From a checkpoint of a small transformer trained on Wikipedia: capped logits.
Each number is 200 + 20 x the weight over its row's rms, rounded and kept within 0 to 999. Layers, rows and columns count from 0. The size before them is the row's rms in percent of the matrix's.

# layer 3 MLP up, 576x160, rms 0.1, rows 509-530, columns 0-159
109,168,213,215,219,179,242,186,217,195,200,168,197,189,179,231,231,200,207,172,174,221,186,193,199,190,199,195,186,195,198,188,187,202,186,235,214,174,178,216,190,174,172,195,224,201,200,176,181,185,223,223,198,205,174,181,210,219,188,218,181,187,233,194,181,179,231,204,217,207,205,187,224,239,220,176,255,225,219,200,200,187,171,194,169,187,153,179,219,234,226,234,198,191,205,239,203,245,184,175,208,161,211,237,203,223,206,207,208,207,186,172,207,197,202,204,203,202,179,181,199,176,214,221,189,225,205,211,211,184,223,206,169,206,210,217,180,184,229,217,214,202,173,210,172,183,193,152,175,218,198,202,170,182,208,227,205,189,210,215,203
106,185,182,180,216,194,232,172,197,201,245,140,225,203,228,216,211,197,219,224,220,195,217,211,186,238,207,201,206,193,225,245,190,174,216,195,186,183,193,200,219,232,194,180,188,181,230,191,202,189,225,211,171,219,200,183,171,233,175,180,191,179,193,190,198,177,205,204,160,183,216,199,196,185,215,197,220,175,207,172,194,214,190,170,189,182,171,188,182,185,171,182,232,194,181,196,197,196,222,171,186,213,189,158,183,185,196,187,209,210,218,184,189,222,213,211,205,184,242,182,180,158,227,207,214,178,190,190,149,224,235,198,186,223,207,229,205,193,211,206,235,215,199,234,221,170,230,201,207,206,212,190,201,193,212,196,187,188,199,166,219
091,206,212,214,193,183,192,210,207,208,221,214,199,175,195,166,191,203,185,210,186,215,217,204,201,200,200,207,223,177,222,191,211,193,228,209,197,143,228,218,216,231,167,155,167,225,233,172,195,197,200,221,204,168,171,167,174,188,211,221,195,213,210,242,178,178,175,176,180,172,200,178,187,232,223,204,193,190,224,169,193,175,184,206,219,217,210,216,196,211,198,243,201,178,179,214,186,215,209,187,209,186,180,209,226,177,206,181,184,172,227,228,172,192,179,204,210,186,183,162,234,165,203,186,179,220,166,216,194,209,195,192,206,205,206,195,215,168,207,197,195,191,202,223,197,221,191,207,162,209,180,165,224,171,223,170,217,170,182,170,179
040,199,187,207,194,193,208,162,225,205,232,227,180,164,167,195,230,205,197,191,216,232,221,199,185,195,147,218,213,203,217,211,220,208,202,234,198,188,184,186,207,197,201,197,186,223,184,207,214,237,221,197,186,224,176,182,202,176,212,206,185,181,191,191,207,194,199,157,201,182,216,181,217,210,203,209,200,208,218,184,209,213,187,227,197,212,186,207,208,196,165,238,195,186,169,179,219,178,231,179,213,189,214,235,194,203,207,201,218,200,211,237,190,167,208,223,154,173,218,204,192,169,166,181,240,233,187,184,216,222,208,196,176,231,236,220,170,166,185,237,174,166,194,190,188,205,219,223,199,192,213,202,214,182,208,238,205,159,193,188,178
101,199,175,178,221,186,195,163,183,204,223,189,202,213,203,182,215,192,166,176,222,214,194,222,182,206,200,202,217,219,185,194,194,200,199,211,214,194,184,178,225,189,218,138,178,194,182,178,220,179,232,217,195,210,171,209,230,208,178,170,201,233,170,201,223,184,182,212,194,192,213,222,221,170,194,201,191,211,172,211,195,183,222,176,211,223,172,202,185,193,223,179,214,177,174,182,167,233,213,177,198,172,203,218,175,196,184,194,206,172,167,189,216,195,183,198,241,186,192,226,166,183,229,233,208,213,230,208,209,210,219,184,199,163,230,175,173,184,224,189,205,236,192,224,209,156,216,213,189,171,197,189,225,208,152,219,198,196,176,209,210
089,173,222,235,193,193,243,166,195,181,199,185,225,188,207,184,183,210,188,171,193,222,230,220,188,224,229,207,190,175,220,205,215,223,185,236,151,211,200,223,199,184,202,215,167,196,194,178,225,216,203,234,166,185,201,199,194,211,203,186,183,195,210,220,200,181,214,227,199,197,179,182,169,199,204,174,206,172,236,183,193,192,150,241,209,211,184,211,196,189,205,197,213,165,171,191,212,202,201,201,194,175,178,231,238,188,207,165,180,187,195,189,199,207,202,187,192,233,204,193,220,196,207,181,199,188,205,189,201,222,174,155,198,199,174,209,174,170,181,190,177,183,205,224,169,213,206,205,160,245,197,183,217,172,165,207,190,176,201,210,163
112,222,211,169,165,186,204,186,186,194,213,190,170,185,228,170,204,229,194,179,191,204,196,217,176,169,192,236,190,168,207,219,197,194,223,207,188,185,177,190,236,229,199,188,164,189,201,148,220,188,227,222,175,222,167,218,181,181,206,206,183,224,218,222,211,164,146,187,186,207,182,197,187,201,192,191,185,218,190,176,198,191,171,241,162,244,232,200,210,162,198,180,181,175,183,183,179,195,196,191,194,141,196,217,187,228,191,186,214,199,211,177,203,212,212,201,233,196,199,210,211,195,210,198,209,195,186,222,183,235,209,205,185,190,196,204,196,184,247,223,186,198,224,186,217,173,213,204,202,186,188,229,212,229,200,211,205,179,199,221,197
100,209,198,186,200,238,186,186,190,190,230,227,221,186,198,192,182,207,159,177,213,220,207,222,216,251,224,219,245,200,243,214,181,206,207,209,184,185,206,209,211,207,191,202,195,207,192,224,242,208,210,201,171,235,149,172,207,189,215,165,219,198,198,183,201,193,207,173,165,206,194,214,216,196,207,209,215,173,222,196,177,186,239,189,210,219,203,210,198,207,204,230,208,203,218,202,200,175,210,179,207,229,218,197,239,200,197,182,218,236,155,232,196,197,188,252,202,226,206,199,214,171,230,205,201,180,200,196,202,196,184,172,216,174,229,189,174,190,190,178,165,152,211,207,183,192,192,217,191,196,229,179,230,195,202,213,222,195,225,209,190
091,212,232,209,197,191,213,230,224,168,232,171,188,196,166,210,212,174,218,170,202,199,182,219,221,197,201,171,157,200,220,210,200,217,189,229,217,186,215,212,230,237,153,213,217,208,204,199,242,180,203,237,177,211,176,192,225,186,209,216,212,192,195,199,197,173,181,219,200,209,211,197,164,154,214,228,228,180,177,209,232,193,189,199,172,199,231,216,187,185,198,224,212,209,186,208,206,152,217,184,185,215,203,192,202,187,210,196,185,198,178,215,190,195,248,209,188,223,177,211,180,176,178,204,200,186,229,191,216,213,203,194,173,221,212,194,167,207,199,238,185,240,226,211,194,215,192,180,179,195,178,177,192,185,205,175,204,200,232,192,247
117,191,225,189,230,198,201,233,233,214,204,200,186,251,222,229,221,198,181,189,189,188,186,199,194,183,233,193,201,199,215,204,195,219,192,200,187,215,188,165,226,183,177,153,176,239,183,179,209,171,220,187,195,238,190,224,243,194,215,193,192,165,173,226,196,161,173,181,184,180,195,190,197,195,205,182,192,206,216,209,174,210,227,195,221,213,186,195,180,227,224,214,219,174,197,218,230,187,184,199,219,169,231,202,201,208,189,215,223,218,220,185,190,208,163,208,240,222,228,228,217,204,192,214,176,202,176,180,206,224,187,190,206,183,175,163,216,199,234,212,164,187,189,181,171,186,204,179,147,188,201,189,207,223,196,204,215,218,194,183,214
112,186,224,178,210,209,169,214,197,205,174,217,164,165,213,260,224,234,193,224,207,179,231,204,210,208,216,201,193,194,234,202,182,202,159,199,201,173,205,216,207,181,215,199,173,218,189,182,201,229,223,191,203,193,193,188,218,180,230,200,181,186,222,208,228,190,218,208,202,201,224,199,165,220,228,202,206,202,232,198,208,199,210,169,180,218,226,195,212,173,190,197,211,218,223,183,221,200,197,179,207,216,229,223,224,183,190,202,243,194,189,224,207,187,186,198,204,275,166,233,204,205,205,223,180,225,150,196,193,217,185,170,200,189,185,199,173,218,202,228,208,215,222,201,184,208,189,215,179,171,196,197,232,211,218,193,223,175,227,193,180
108,173,210,211,220,190,212,207,216,237,227,201,214,184,208,170,215,214,195,181,222,199,190,239,203,192,196,244,179,216,225,215,221,212,213,215,220,186,195,235,205,237,154,179,184,234,194,213,217,195,208,241,182,213,161,202,196,205,186,184,199,206,181,200,213,179,160,188,200,212,213,207,210,228,220,161,225,231,198,145,179,235,194,188,213,201,223,182,206,198,229,207,201,196,195,239,178,211,211,209,190,206,232,207,205,218,215,180,242,215,186,184,211,218,199,186,222,204,164,197,218,170,193,180,191,190,192,193,162,217,215,178,197,197,177,233,209,206,191,198,183,190,194,205,238,183,196,220,221,182,211,198,209,211,204,245,198,145,193,187,208
111,197,202,195,175,204,220,192,189,227,203,194,178,207,161,205,204,191,186,182,225,167,173,224,196,205,183,194,173,209,211,229,201,179,211,233,207,182,177,196,196,174,177,193,198,226,240,142,230,189,215,173,226,198,166,200,194,232,216,175,190,213,193,195,190,181,195,220,201,166,204,191,212,205,204,209,179,189,182,173,195,205,207,216,200,218,179,191,164,183,203,178,186,200,187,229,231,214,212,188,204,196,195,223,232,183,216,193,208,193,207,171,194,195,171,160,187,202,233,201,209,202,204,184,193,206,211,188,169,221,255,192,188,215,199,179,148,211,225,195,197,236,184,194,200,191,213,189,173,251,226,162,195,151,212,230,190,196,195,229,212
114,199,177,216,211,197,200,199,194,210,197,215,235,222,200,233,199,197,221,188,218,202,190,203,214,179,182,234,188,167,208,192,208,214,219,212,201,206,199,177,257,244,189,189,217,224,185,180,212,202,225,182,192,242,194,183,197,202,212,181,188,206,212,183,197,192,216,163,196,195,189,223,183,212,225,216,210,162,184,248,192,243,179,197,169,188,189,196,197,195,196,205,180,197,184,215,182,209,199,172,182,211,219,177,210,190,166,238,188,215,206,194,215,176,217,176,208,198,208,219,212,231,210,177,239,168,224,209,219,189,205,179,183,162,215,171,182,212,214,166,192,173,204,192,165,219,211,203,182,230,217,172,235,166,243,168,214,231,219,199,220
105,169,195,178,174,191,162,222,226,204,208,203,216,203,189,205,175,194,173,170,232,244,214,188,193,170,210,189,173,195,229,207,174,202,185,241,187,200,174,214,208,213,178,210,223,210,187,206,214,210,210,192,167,214,210,167,169,229,232,164,197,194,216,234,193,177,169,207,223,201,189,178,246,191,223,200,210,187,206,215,219,199,196,198,205,194,216,178,206,187,201,246,202,182,202,172,222,163,218,223,200,172,179,173,188,211,202,195,223,187,187,208,163,188,215,185,212,169,214,223,169,178,187,220,226,224,195,188,170,183,199,196,153,199,219,216,184,199,230,198,198,179,218,201,200,206,179,207,231,212,217,171,203,171,167,159,219,202,197,215,199
115,207,227,204,169,212,192,211,204,239,185,201,181,187,199,192,174,182,182,209,207,201,173,213,190,212,233,203,222,228,213,190,229,240,202,225,147,151,192,217,199,183,161,207,198,210,222,161,237,205,223,203,178,178,185,197,240,226,238,222,186,225,195,193,218,172,210,209,152,175,219,231,221,178,197,184,208,183,176,185,196,194,233,209,194,183,200,196,185,219,196,197,207,190,168,217,180,217,169,196,178,182,207,191,201,203,202,208,200,182,213,185,183,227,208,157,201,195,237,179,216,150,175,208,205,210,205,193,205,211,202,196,201,221,232,205,190,209,183,192,233,184,194,215,192,202,206,210,181,165,178,172,217,210,212,224,210,221,184,193,160
092,165,191,193,183,176,224,211,207,216,207,232,160,234,223,197,236,175,183,202,175,172,203,209,169,211,211,158,221,183,223,202,194,198,203,200,192,191,177,210,210,223,198,165,202,205,177,206,220,177,215,213,211,196,215,195,187,182,211,177,182,219,227,203,195,183,172,201,200,195,181,185,177,193,185,205,181,229,175,175,157,231,227,198,206,213,173,195,185,198,220,222,223,184,194,201,207,200,215,208,192,171,219,182,205,228,170,182,211,219,220,188,184,221,215,179,216,219,237,186,184,182,202,227,197,200,189,201,205,190,198,194,196,172,205,173,146,180,208,231,155,191,207,199,217,175,165,189,170,154,166,181,202,179,216,156,193,178,228,224,205
097,185,204,189,191,206,199,221,212,144,212,183,181,177,192,222,211,193,169,179,176,172,173,210,204,229,211,209,167,195,201,215,221,232,164,191,166,213,177,233,210,186,178,146,180,207,219,224,219,196,204,221,207,195,208,216,189,194,234,214,202,198,220,193,166,172,220,211,171,201,211,166,209,200,231,176,225,204,220,184,220,203,173,206,198,221,193,187,221,209,205,204,204,197,206,223,213,170,197,205,176,193,210,183,213,190,216,187,250,206,198,183,192,239,213,185,181,189,192,221,185,221,198,206,188,163,151,206,200,172,197,167,181,227,218,186,186,188,173,213,182,188,211,194,178,189,191,206,226,179,221,193,235,183,192,245,210,196,229,164,187
089,192,205,213,199,180,222,160,210,214,242,185,184,203,225,191,237,165,156,204,213,189,195,195,219,187,222,184,197,225,230,212,198,212,188,207,233,144,184,197,200,187,232,208,195,238,223,194,183,172,213,183,219,226,212,197,206,203,200,161,198,207,203,167,199,186,198,181,186,184,193,207,197,231,212,215,202,201,215,222,219,201,198,229,211,193,192,161,203,164,238,203,211,209,203,227,223,206,202,188,209,179,222,221,183,214,170,200,203,202,188,193,196,193,182,176,223,182,192,244,180,205,206,225,202,224,194,184,182,236,219,155,174,222,230,170,210,186,237,206,186,192,190,221,165,183,219,193,172,197,165,185,218,189,180,185,207,178,175,218,234
030,206,204,187,202,193,227,211,207,180,206,217,196,206,196,216,192,197,173,179,218,205,189,214,200,194,185,171,174,211,251,196,202,228,228,258,160,192,222,216,227,197,197,206,199,223,197,178,230,181,244,197,167,231,183,194,221,193,213,198,177,212,239,205,174,130,171,224,167,170,200,183,194,194,248,211,211,199,207,221,195,196,194,199,187,187,175,211,204,213,190,223,173,206,199,220,207,185,181,157,201,169,218,200,201,193,169,194,222,186,183,192,218,205,219,211,205,211,211,209,178,173,204,193,200,225,173,192,178,193,203,149,175,192,198,200,194,174,216,193,190,189,192,228,178,220,197,182,183,224,240,178,225,181,230,192,208,186,211,197,193
105,190,212,217,216,215,207,197,201,200,243,181,187,221,204,178,225,194,188,226,203,187,234,212,201,221,220,177,186,197,218,207,204,205,204,190,192,188,178,195,196,219,199,191,238,226,242,203,201,181,207,183,184,201,239,197,184,212,186,186,212,209,221,191,200,189,202,160,190,163,191,194,164,218,215,180,201,188,186,208,190,219,184,204,200,201,199,197,211,200,191,217,195,196,195,207,212,184,214,163,212,170,222,231,188,238,201,194,217,211,174,175,210,156,197,227,226,198,243,222,217,137,216,206,209,215,186,247,205,179,202,165,200,225,223,171,187,178,205,225,164,204,215,219,140,198,216,221,200,233,188,201,174,212,201,171,218,186,188,220,153
026,200,242,178,216,216,193,220,211,197,211,206,209,210,192,212,192,195,213,208,217,215,189,211,177,196,223,233,216,218,247,216,201,218,228,194,172,169,206,213,211,222,181,191,208,233,206,196,198,180,240,185,200,202,202,175,210,184,248,191,192,218,237,188,165,142,215,184,158,179,199,210,196,200,240,198,209,173,209,194,191,220,197,180,186,207,217,197,195,244,222,220,202,170,189,226,203,191,219,173,171,184,212,200,227,204,208,197,232,189,199,182,235,205,184,216,218,211,182,176,202,161,207,227,225,224,164,230,183,204,207,166,160,193,218,195,199,204,224,180,211,209,161,205,176,212,207,200,172,214,226,185,200,203,213,204,227,216,212,236,193
# layer 3 MLP down (transposed), 576x160, rms 0.1, rows 509-530, columns 0-159
111,184,189,190,187,182,185,174,237,201,192,184,220,168,192,205,194,186,185,202,216,216,201,160,219,197,194,204,210,180,203,201,180,204,179,206,177,213,188,194,203,225,188,215,194,200,207,191,206,219,173,181,186,202,167,197,167,206,181,234,206,182,201,203,215,202,213,173,239,203,177,215,222,185,200,204,201,173,189,150,185,226,168,173,202,197,210,245,204,188,171,221,162,177,223,189,223,217,197,190,216,181,216,229,183,217,186,206,223,188,213,180,207,197,266,234,179,203,216,192,229,185,223,207,191,172,196,214,222,214,204,221,196,183,180,187,247,232,176,226,265,223,182,210,200,206,183,202,228,189,194,211,213,168,206,194,211,239,192,202,177
106,188,179,201,218,204,230,205,199,223,221,206,199,171,181,206,202,211,196,209,206,211,190,195,197,175,203,223,214,202,164,186,214,177,220,202,183,206,192,210,251,190,199,166,160,186,194,202,180,190,191,204,201,210,243,212,192,215,209,183,184,218,165,211,233,192,183,195,193,226,196,198,161,167,195,211,191,223,189,210,232,158,195,186,191,199,213,249,223,197,175,175,246,229,234,147,216,237,210,181,194,175,217,208,210,200,192,200,207,231,194,181,215,172,208,213,179,182,193,197,199,198,218,194,165,228,236,205,215,211,169,164,186,209,187,237,221,190,217,205,227,204,154,213,222,193,215,231,203,163,204,205,180,191,209,187,191,201,201,231,195
097,236,192,230,232,182,219,190,232,222,207,187,205,161,200,203,197,176,199,195,178,202,231,200,196,206,192,197,187,203,204,171,233,186,212,162,181,181,220,173,248,220,195,165,213,222,217,196,179,185,162,190,200,171,215,195,210,211,198,193,201,213,208,189,194,233,193,181,180,166,213,206,155,215,182,208,174,183,225,148,194,203,195,180,234,197,188,235,166,221,204,219,215,212,195,195,181,188,187,206,208,195,186,221,198,190,206,203,172,181,180,202,188,227,189,188,171,169,172,197,211,230,211,194,201,196,179,209,193,231,219,276,208,200,222,222,239,188,196,181,178,219,202,190,212,170,209,208,180,212,192,186,229,185,207,196,193,184,194,175,184
036,207,189,165,191,205,207,204,188,190,227,218,213,163,178,202,209,181,194,218,174,207,178,206,228,201,210,189,205,207,199,245,192,210,202,207,217,222,189,214,211,211,188,194,218,197,209,197,231,203,212,221,175,222,221,236,187,172,191,206,180,199,239,191,230,186,223,190,171,208,200,179,213,204,185,211,195,226,169,205,204,237,205,193,189,209,184,176,164,235,209,200,188,198,214,162,201,195,239,190,191,189,220,188,188,179,198,184,202,206,233,216,220,243,216,232,168,179,186,197,231,193,237,206,213,246,198,210,222,197,243,199,194,188,217,193,209,197,220,192,198,217,220,185,177,193,158,223,164,188,153,191,182,180,162,232,250,191,206,206,175
105,207,188,213,209,196,219,192,164,193,209,208,191,229,194,202,227,188,160,196,189,205,190,215,214,161,209,176,181,196,175,195,238,210,221,209,196,209,202,176,193,192,182,221,185,200,220,206,222,226,155,193,203,203,176,198,203,212,176,192,233,185,166,166,232,219,206,222,223,193,210,218,162,201,166,181,192,203,166,188,173,227,235,173,216,194,257,212,230,223,202,171,201,191,242,194,161,226,185,197,192,174,170,244,199,191,204,230,206,182,212,170,224,177,203,187,207,193,224,190,207,212,217,221,169,201,219,212,213,201,212,220,189,178,198,188,196,229,178,202,201,221,212,169,215,166,178,198,202,190,200,219,169,225,219,211,178,197,204,221,224
100,200,213,249,201,139,216,195,206,205,216,209,186,207,256,213,202,211,245,164,182,219,200,208,214,196,221,212,206,199,179,209,207,196,199,201,172,213,199,231,205,222,187,182,202,130,179,239,209,229,190,206,230,195,181,202,222,212,154,203,203,210,221,192,180,242,201,194,205,183,201,191,187,211,157,219,205,221,172,203,171,220,183,243,222,238,167,204,216,182,196,201,216,192,199,181,217,197,233,214,187,197,183,222,228,225,203,185,173,217,199,193,199,197,197,194,200,209,208,175,200,190,230,196,193,191,184,199,205,187,188,196,239,204,178,194,183,186,180,203,167,212,192,216,194,194,185,208,147,193,184,211,187,192,172,202,171,200,218,211,190
111,185,182,205,160,202,190,217,201,203,229,187,224,172,170,231,202,188,205,195,208,211,207,203,188,159,208,186,225,168,172,199,225,166,229,225,210,215,183,194,203,187,209,195,214,199,237,211,204,212,197,183,215,209,203,187,203,202,159,196,195,222,224,223,206,178,228,213,225,203,210,201,238,202,187,228,183,238,187,201,172,217,210,227,236,207,234,194,192,221,201,191,197,214,181,186,218,217,196,238,209,226,196,164,205,194,183,209,189,208,197,179,230,190,250,226,189,220,224,215,198,211,222,197,172,223,189,205,176,159,205,215,203,207,181,222,198,213,215,264,203,208,194,163,199,200,202,214,171,235,165,208,177,205,168,229,176,186,177,213,219
101,212,199,205,167,210,211,169,191,209,212,211,213,200,183,195,193,208,166,208,219,182,196,222,223,209,244,236,227,193,218,211,214,221,214,166,173,202,192,222,229,187,190,223,204,201,205,213,171,189,121,190,180,204,205,202,221,207,216,233,215,217,181,157,199,248,216,182,216,183,205,229,228,204,155,216,199,196,213,178,176,196,228,173,210,222,208,230,218,203,197,203,199,197,228,206,200,188,171,183,185,197,240,236,194,200,226,191,185,214,182,241,188,160,194,201,168,216,191,217,199,212,229,169,181,210,232,219,208,231,187,181,200,210,201,167,202,192,213,193,185,196,215,220,210,211,189,225,214,184,193,195,209,215,179,190,185,204,233,190,206
090,238,152,204,198,206,181,192,184,181,222,202,191,181,181,196,190,178,188,190,190,185,165,173,203,190,236,201,180,184,208,183,209,202,198,171,197,212,198,177,225,197,207,200,195,201,177,219,189,182,53,214,186,199,206,193,188,222,187,211,172,183,195,223,210,227,199,197,198,208,184,186,225,193,215,182,190,200,253,194,193,193,203,167,191,200,191,219,191,220,204,198,175,200,220,204,201,224,213,231,204,194,209,190,210,202,195,195,220,206,178,212,195,212,211,192,208,162,182,201,176,168,197,196,193,204,207,196,217,202,200,232,201,192,186,205,216,211,188,211,212,195,211,197,186,216,161,223,202,198,219,195,221,222,213,216,203,169,218,197,184
118,181,192,191,192,176,208,212,229,207,179,222,211,197,227,188,209,177,199,211,195,189,209,209,233,211,206,218,191,209,219,223,191,205,210,194,184,229,197,216,185,239,179,195,183,187,205,194,202,225,224,185,208,205,222,224,218,206,223,206,207,200,201,185,222,154,204,210,185,180,207,227,221,169,150,188,161,203,194,229,205,202,166,208,217,175,230,188,194,181,253,209,207,172,179,169,213,217,194,203,206,245,231,220,217,204,235,232,169,191,176,190,232,178,197,209,183,229,212,201,248,222,216,186,183,197,216,183,174,171,197,202,201,187,219,249,223,188,189,166,188,219,225,205,225,228,194,219,235,217,215,212,196,217,207,216,224,176,218,180,200
114,190,218,158,226,211,187,192,203,218,172,185,197,198,230,226,224,245,215,194,197,174,179,186,203,198,184,203,202,188,201,190,175,226,193,204,205,199,179,214,193,205,207,180,211,178,213,226,220,209,197,182,178,200,200,221,196,184,199,218,187,236,221,199,229,225,224,206,196,182,196,186,200,204,184,210,211,214,221,210,204,182,207,176,210,216,238,225,175,203,190,230,214,161,195,189,224,208,203,200,196,214,247,204,214,220,217,219,258,173,182,240,167,167,213,238,178,224,226,188,234,201,189,204,194,209,173,185,189,183,166,184,201,190,211,214,171,168,194,215,195,197,159,181,170,176,241,188,221,181,225,232,174,217,183,201,175,174,205,171,185
108,185,236,217,171,218,211,190,189,204,198,186,221,179,247,187,208,211,193,203,223,193,195,208,198,181,201,202,173,224,213,185,210,200,192,205,258,224,197,163,165,215,180,214,203,208,211,215,184,231,180,193,244,185,173,241,207,204,216,139,221,196,171,165,217,221,200,201,189,194,215,238,210,213,202,195,175,211,184,198,168,227,217,197,210,173,195,180,190,193,214,204,174,203,225,215,192,231,216,217,181,258,207,201,199,181,196,187,198,194,197,166,211,158,201,182,194,205,196,200,211,162,210,210,192,197,191,148,190,217,240,207,206,222,166,208,213,224,188,170,181,186,201,221,204,189,178,211,214,191,202,236,217,204,220,201,181,200,198,175,209
106,201,141,207,221,224,210,221,176,207,177,184,190,225,209,222,198,192,202,213,197,212,174,198,237,241,209,188,181,167,211,202,175,186,205,174,197,164,232,212,193,194,212,189,202,201,246,249,189,195,158,195,188,212,205,195,213,209,184,203,233,156,191,180,209,188,232,209,212,212,203,218,227,182,190,190,196,199,179,211,231,171,191,232,216,193,199,202,204,216,192,185,162,217,168,171,229,229,190,193,254,210,222,185,199,206,177,202,202,187,199,195,215,210,183,162,208,198,255,192,189,233,198,210,206,186,181,193,176,222,200,193,233,200,199,215,209,218,206,210,228,206,196,207,207,189,232,193,190,182,189,185,222,205,171,175,191,245,214,191,217
112,199,168,202,214,220,184,181,202,190,215,202,200,242,183,198,205,227,235,158,215,215,198,143,223,168,184,208,217,184,166,237,194,167,202,222,221,208,192,185,205,212,197,191,203,190,190,207,190,211,193,191,222,212,217,187,181,217,155,204,234,218,161,185,246,235,224,203,192,196,185,236,193,174,226,182,170,188,206,210,183,207,195,178,199,220,206,187,209,179,227,204,175,189,184,195,198,223,229,197,167,212,202,197,197,187,196,171,197,216,224,191,202,167,192,160,175,213,193,177,215,246,186,187,210,180,197,222,202,229,215,179,193,178,201,194,204,194,174,211,180,198,217,175,202,221,216,211,212,219,225,173,175,164,207,215,193,208,219,184,249
106,222,205,202,189,213,201,220,191,219,232,228,226,201,169,222,197,190,221,204,217,211,178,242,179,168,213,172,185,200,186,196,183,182,205,178,177,198,207,209,273,219,220,188,220,170,190,157,228,213,198,174,195,171,184,188,177,227,206,174,171,206,177,213,204,207,210,224,218,179,202,191,189,206,214,225,213,210,193,203,197,182,258,191,218,185,218,202,198,203,212,220,172,228,240,152,213,212,218,159,197,203,175,193,214,200,195,167,226,195,167,233,169,184,183,199,198,213,188,197,195,197,181,196,212,201,205,207,182,210,214,205,185,202,200,175,184,205,170,195,171,241,210,180,174,221,190,210,205,199,221,204,185,200,249,201,211,180,212,202,180
115,184,242,200,232,204,192,202,209,190,212,221,225,191,214,161,180,208,211,202,174,200,209,172,205,219,176,211,170,221,196,167,168,161,190,200,230,249,178,191,182,216,192,202,230,212,211,209,191,232,191,185,217,172,200,201,188,214,190,188,216,231,168,197,246,206,193,183,200,214,217,175,200,177,197,208,182,191,180,184,225,195,182,193,167,219,228,213,199,167,196,232,219,186,172,177,226,227,177,169,201,181,193,191,191,197,209,212,201,210,173,187,203,164,200,214,195,207,203,179,173,168,179,132,217,243,200,199,184,206,209,197,194,238,212,219,196,218,226,205,221,222,180,209,225,187,206,199,238,227,213,187,199,198,167,194,187,223,199,202,203
100,185,198,216,151,185,185,171,208,197,180,217,199,219,221,216,196,220,207,206,225,224,228,182,191,194,189,214,202,214,166,170,218,177,181,208,207,172,193,227,202,207,190,201,189,193,204,211,176,250,179,221,224,178,196,199,216,163,200,201,213,179,216,184,209,265,213,203,228,185,198,177,193,181,147,205,204,221,206,190,185,250,164,219,204,226,191,206,196,194,223,213,208,184,196,214,165,217,217,219,232,205,192,216,224,227,188,203,174,216,159,192,192,179,182,188,199,198,188,180,154,196,202,193,197,183,207,183,186,193,183,220,213,189,162,194,206,152,174,175,198,194,162,196,193,193,197,181,213,223,181,204,212,170,171,180,188,197,236,204,201
099,181,181,192,217,192,180,218,183,192,187,172,195,193,204,189,178,198,191,198,178,197,215,183,227,239,167,226,163,190,186,232,209,205,199,191,184,217,223,211,177,218,180,189,192,157,190,216,185,195,143,173,222,207,228,245,181,180,165,216,165,194,171,207,202,184,203,221,166,178,184,213,200,217,187,191,186,204,186,198,212,192,229,188,184,172,174,199,209,200,240,178,206,198,214,204,223,200,197,200,191,241,200,194,194,215,215,222,187,180,182,171,191,221,207,208,222,207,212,181,183,227,237,186,177,196,190,194,223,170,173,206,184,222,201,224,201,191,141,201,189,164,154,171,181,172,212,174,216,193,179,199,166,204,201,195,186,189,191,175,189
091,243,205,192,192,197,208,212,175,227,219,200,200,192,197,192,206,168,166,217,188,184,199,224,223,217,227,184,190,222,209,203,218,201,210,171,197,171,171,177,240,214,197,203,216,195,199,195,185,202,108,205,185,173,188,234,181,196,175,205,224,199,175,221,190,257,189,190,168,211,187,208,178,219,160,216,194,191,211,175,217,186,212,198,170,215,188,195,206,191,212,223,186,207,205,210,241,204,192,216,193,181,212,190,196,179,210,232,221,191,231,224,181,203,198,174,187,218,217,230,212,196,183,207,199,199,193,199,218,178,221,186,193,194,216,224,185,229,191,193,219,199,202,248,183,176,169,188,201,227,197,205,207,195,186,177,212,227,211,252,212
028,213,157,217,220,211,204,223,210,217,216,204,175,173,168,195,193,181,187,201,209,179,172,214,216,196,185,211,173,178,215,167,176,174,217,243,205,209,236,216,209,183,184,187,191,221,222,201,196,176,179,205,199,148,205,199,195,235,210,179,232,210,202,201,207,215,189,179,182,201,228,206,175,215,227,224,193,190,220,195,213,194,223,208,192,204,193,222,217,189,224,210,193,183,234,154,176,221,186,199,223,182,199,204,192,185,204,217,228,189,189,177,198,216,175,217,209,242,206,196,199,225,171,186,201,172,185,257,212,221,156,243,250,173,194,164,186,199,206,222,221,177,204,225,200,224,211,191,191,195,216,188,195,189,207,222,212,180,173,184,191
104,219,196,210,197,203,223,233,194,196,207,198,197,166,188,175,203,217,202,230,198,192,207,200,223,215,213,152,214,203,180,203,212,206,193,166,170,227,221,187,239,236,200,194,215,213,194,210,174,210,150,209,190,193,208,216,174,246,187,212,176,208,179,218,222,268,199,188,198,180,149,201,198,234,206,230,192,203,203,181,210,189,192,208,159,232,208,201,189,195,181,193,187,189,200,197,209,197,194,176,220,172,230,213,173,189,207,175,238,200,221,152,187,203,207,193,201,210,178,216,207,179,181,211,211,169,182,187,197,166,188,179,222,226,186,186,173,215,191,214,193,167,193,197,175,175,176,195,203,229,192,213,202,232,204,215,187,230,208,234,187
024,183,190,248,178,182,219,177,219,254,176,227,217,183,227,196,202,192,191,198,148,230,214,178,212,200,205,226,189,202,207,210,192,197,183,166,199,216,229,202,191,191,182,221,195,185,246,209,223,192,194,236,210,201,204,185,193,194,189,226,219,212,219,190,243,237,236,232,180,173,187,195,184,156,177,167,175,209,204,214,189,207,202,191,223,170,221,188,203,198,223,218,211,179,181,190,185,188,235,188,209,217,197,224,196,182,204,203,165,186,176,194,222,200,208,182,177,195,219,173,206,188,214,171,195,177,185,218,213,200,180,220,222,201,190,205,222,185,176,189,225,209,223,175,218,197,198,200,195,216,187,196,232,213,168,198,183,162,222,151,204